config.yaml
d_model: 192
norm_place: "pre"
parallel_block: false
init_std_o: 0.0115
optimizer: "muon"
schedule: "wsd"
decay_shape: "linear"
train_tokens: 243400000
Each number is 500 + 40 x the weight over its row's rms, rounded and kept within 0 to 999. Layers, rows and columns count from 0. Numbers have three digits each. The size before them is the row's rms in percent of the matrix's.

# gate: layer 4 MLP gate, 512x192, rms 0.0847, rows 204-217, columns 0-63
# up: layer 4 MLP up, 512x192, rms 0.0823, rows 204-216, columns 0-63
# down: layer 4 MLP down (transposed), 512x192, rms 0.0756, rows 204-216, columns 0-63
gate204 103:453489509550524481600447494526552493522556524476462633531483504545520536506492555513541414444510567524496538492524514455447448532462481595555482540494481486538442549480501450489443508508459523
up204 100:497477506515467494456450483559545468607444474443536482486523496501492492495462543578509495551489425516568471477436512450564554419477508481495516495590458490494471519556458475544492433583477482
down204 100:402536543559514521512497473487477478508529565512487503410539497542481561509462460453476509540455526528509446535512448523565429438498589484500560534504497451451509447535467488541528461454499505
gate205 089:492468483466564516553440447537461542483509531428561470517557466518486542484434522458406489454441502501533475538551517506473524498510469535476564549551518478444520527511581482497457429484501457
up205 100:454524545464503489496590499480480588551489443530501433469518427496538495525517510561505505541569466445504452478525583515511493461482503516538481495506506477504482531563444514542466519593497468
down205 098:458476530601488525526491487489525440517549531473432502481428530486529531549532493474517575447475558553525497499524515473489522457489515433475569469465551452444522440463526460440466484510508611
gate206 089:466459448517570426514453515518556475534449508451505498528537549524497507567521532411479499471479487497458498523498527508490469573563570457458505406487496503426484571521495538441504520504484492
up206 084:516567604493522503565469500543418500460579525527463462522486516466496549617490497495481512475584459482536506566487514499583502539515433546489436502527473465509477492425478512482502482427499537
down206 092:508461519341474588516520506555500534522470440487421455488459563438494485484578524510490544509436482484511476509453541478497506523538477463499495390505556518494516476468529472478464522512457569
gate207 089:555508482593488470496498480454414504528547563515528456553532404459546492527541463508614437491440523462521523506462489526577513520513454472469475574531476501517510511577534445534441524482547508
up207 089:479478551536503540480452510449508475430521521476457475515501501574493545551525440508465473494535493544528528564492549516451590469471521429510505491530463556431569513521507524475551519493499456
down207 089:532472508446484570434507479535472522432528508567537569476565463558512578515500502535492533431451558487533570506473506544481475547494549505506569527510552549471474571476575511440453490459447497
gate208 099:526443475518475473525469516497468480535595541523495491538504553482439414520523439519524515475502519439394531447441538476442512467452530495515440566477425454549545509459474553459579514459465464
up208 084:468518530589573510497519491490473549520551524516480533608517510510548495495473523489515516478436508484434525464510546598524546563487496464543449448473482455509496503468453439458544415565543519
down208 098:539510496448515525456452501540419456511577523520437485488540601460541439500514442426487566485531539496509418530542487491520427501509516477487414459571491527463468462495459546528549522512524507
gate209 100:523514523562493471475515559542415477527563458414514508487491492509538500528513433462527481517523408533543465454417551493493492398525490514569529463541504481520490491469494509610523536526451486
up209 101:469554490502516477461558495546485519601485555401469473526473484615406530516496562437480486486552519447483512502446520527516545532518553473498491441459550445529481523470503540539556515420534494
down209 102:496439519470471438509561410446513524501489503572541449518475450571547461460452502533504496517521472450543558467494501538505547520483505528445411515437545589490489475470549495507587491465571526
gate210 094:484497488452528471503521503544523477495489497522576505506424507468532475538433449617534475503431536489479511463507544531486513553515542494472482510565522611458474499475554531542529512445508533
up210 091:576470505496503503510511479510508463482529465466477408480539481579525491532479475457507456569483441536475579519508519513430497487451462487486553512529569507573555478509518396549481549505481567
down210 097:520568561468601542533467487514520486483586487524510507449501535495559540497506526448563503522526477527505539493478484509478509521494530531526467541460522499500426514442590455521501501564523504
gate211 097:493498503483563444441505530450461514522509457534560523475538514455483403452502497559495521475479495514496515535471483527539468489480471509526550537491416420540546541536505514548519473490570553
up211 090:531487519500581599475429436517523492425426519488511485518507437440507541534466529492493505504510442514517533491459550458459540484506466481538508576520508454530524511568537390457499541529461507
down211 093:413536511532548461427474484437530446604495447490478568523535529541539464441520591464537549487464538525498486502480497573472474503503519504462564504478415544475490454500460532558529562447542561
gate212 103:488533463549533533507423507457483516528565484477569433533540497503485463492517437497506460495480532433521533515543469558485521554489518452447528590420474504474608550482537489491468486496513485
up212 096:502455501480490512476482499477456517429521472513535590508466527533463510466413516523438563479477461493586551505453516462514538485539511556482507563463505477561550484536511566544411555550474512
down212 103:460473581532501501476570485571439481458496491552474493467432501484482550514468536453474501528491503569575497507537560522510510486539522528411479497521501417492483522476461526543532535427512510
gate213 103:553448480485481508512560489519449503474558478438563476536480491446541466475507461495504463517543568564484556536468497428437433441544455528525538523473464508461466493466524429473491553511453438
up213 108:506581509530481562544438588470488596519486472445560487572534497507448477480510489555478544453524560498488486462514517494502512467512559511532501490505489443525555517488487480472535541523559507
down213 104:547554513531467514507542519533537585479589534547459490517509501387510532463491568543480507471520571516465464516518484471506491498488504487531432530513532492510528534399485551532570534457497450
gate214 093:469560460565544527501471509528531569536511505492588532567481502490525539451488535465445560548512459504571483461495412545497506530441516470394468542464451457474481506481529453530559463485514508
up214 091:403457466401512570462488565533484531536527452507527498499492484460420514493498456515449484547542529522479549501491469544486486479483437426429545519483502485440472455479587506466475472552565503
down214 098:511522574449563428471477469511487537472498528459552473471400447450519485506535479565568489533481440505507506480518531541482524424511532481458526426537537490523480582474562490474529569536414546
gate215 110:416507510534521456523524596523547511504491506497523582476534412486466417519497547400430477529493552471429527499508561536509530453451505574438507490503494516496531532469437503494540454541493445
up215 099:499481541554449490430450497500486508493499502443462525503510564391552527511531493480514516474580556502523457502527486465453486468488579542459458466492538456518546460535650481526535475481481447
down215 101:441482539494488488453479497503512469526578467505465546470515488490474495577503461508556479426507563448550471670554499526475554460498524441451548469467491520549532530450495525458485439522478563
gate216 105:510513514475520575567505488479559536484505504508527465564474513508509446587540486456551529462574466602549498547462546491479497507495435460460415500526519521502545514506518496515504426549463463
up216 095:531494526508444518448520493573462528468437471520517480518493524482481445477472519570561515422401517515525532540516553436552553422501442442513452494499453525533462565519492441561584562476451473
down216 107:569525505526468466464513455431423484542464483460492603521494402488472488546468511501508470508459452464499521540495522515518511575499480461485513458555499478396496455473589438532491487482496501
gate217 098:454528525530454478515407528555531448524515543459538476445544511446552554494477529498545502485431476497431464443549495426572515566531512488599512456469500495554520528523505551535443586472466537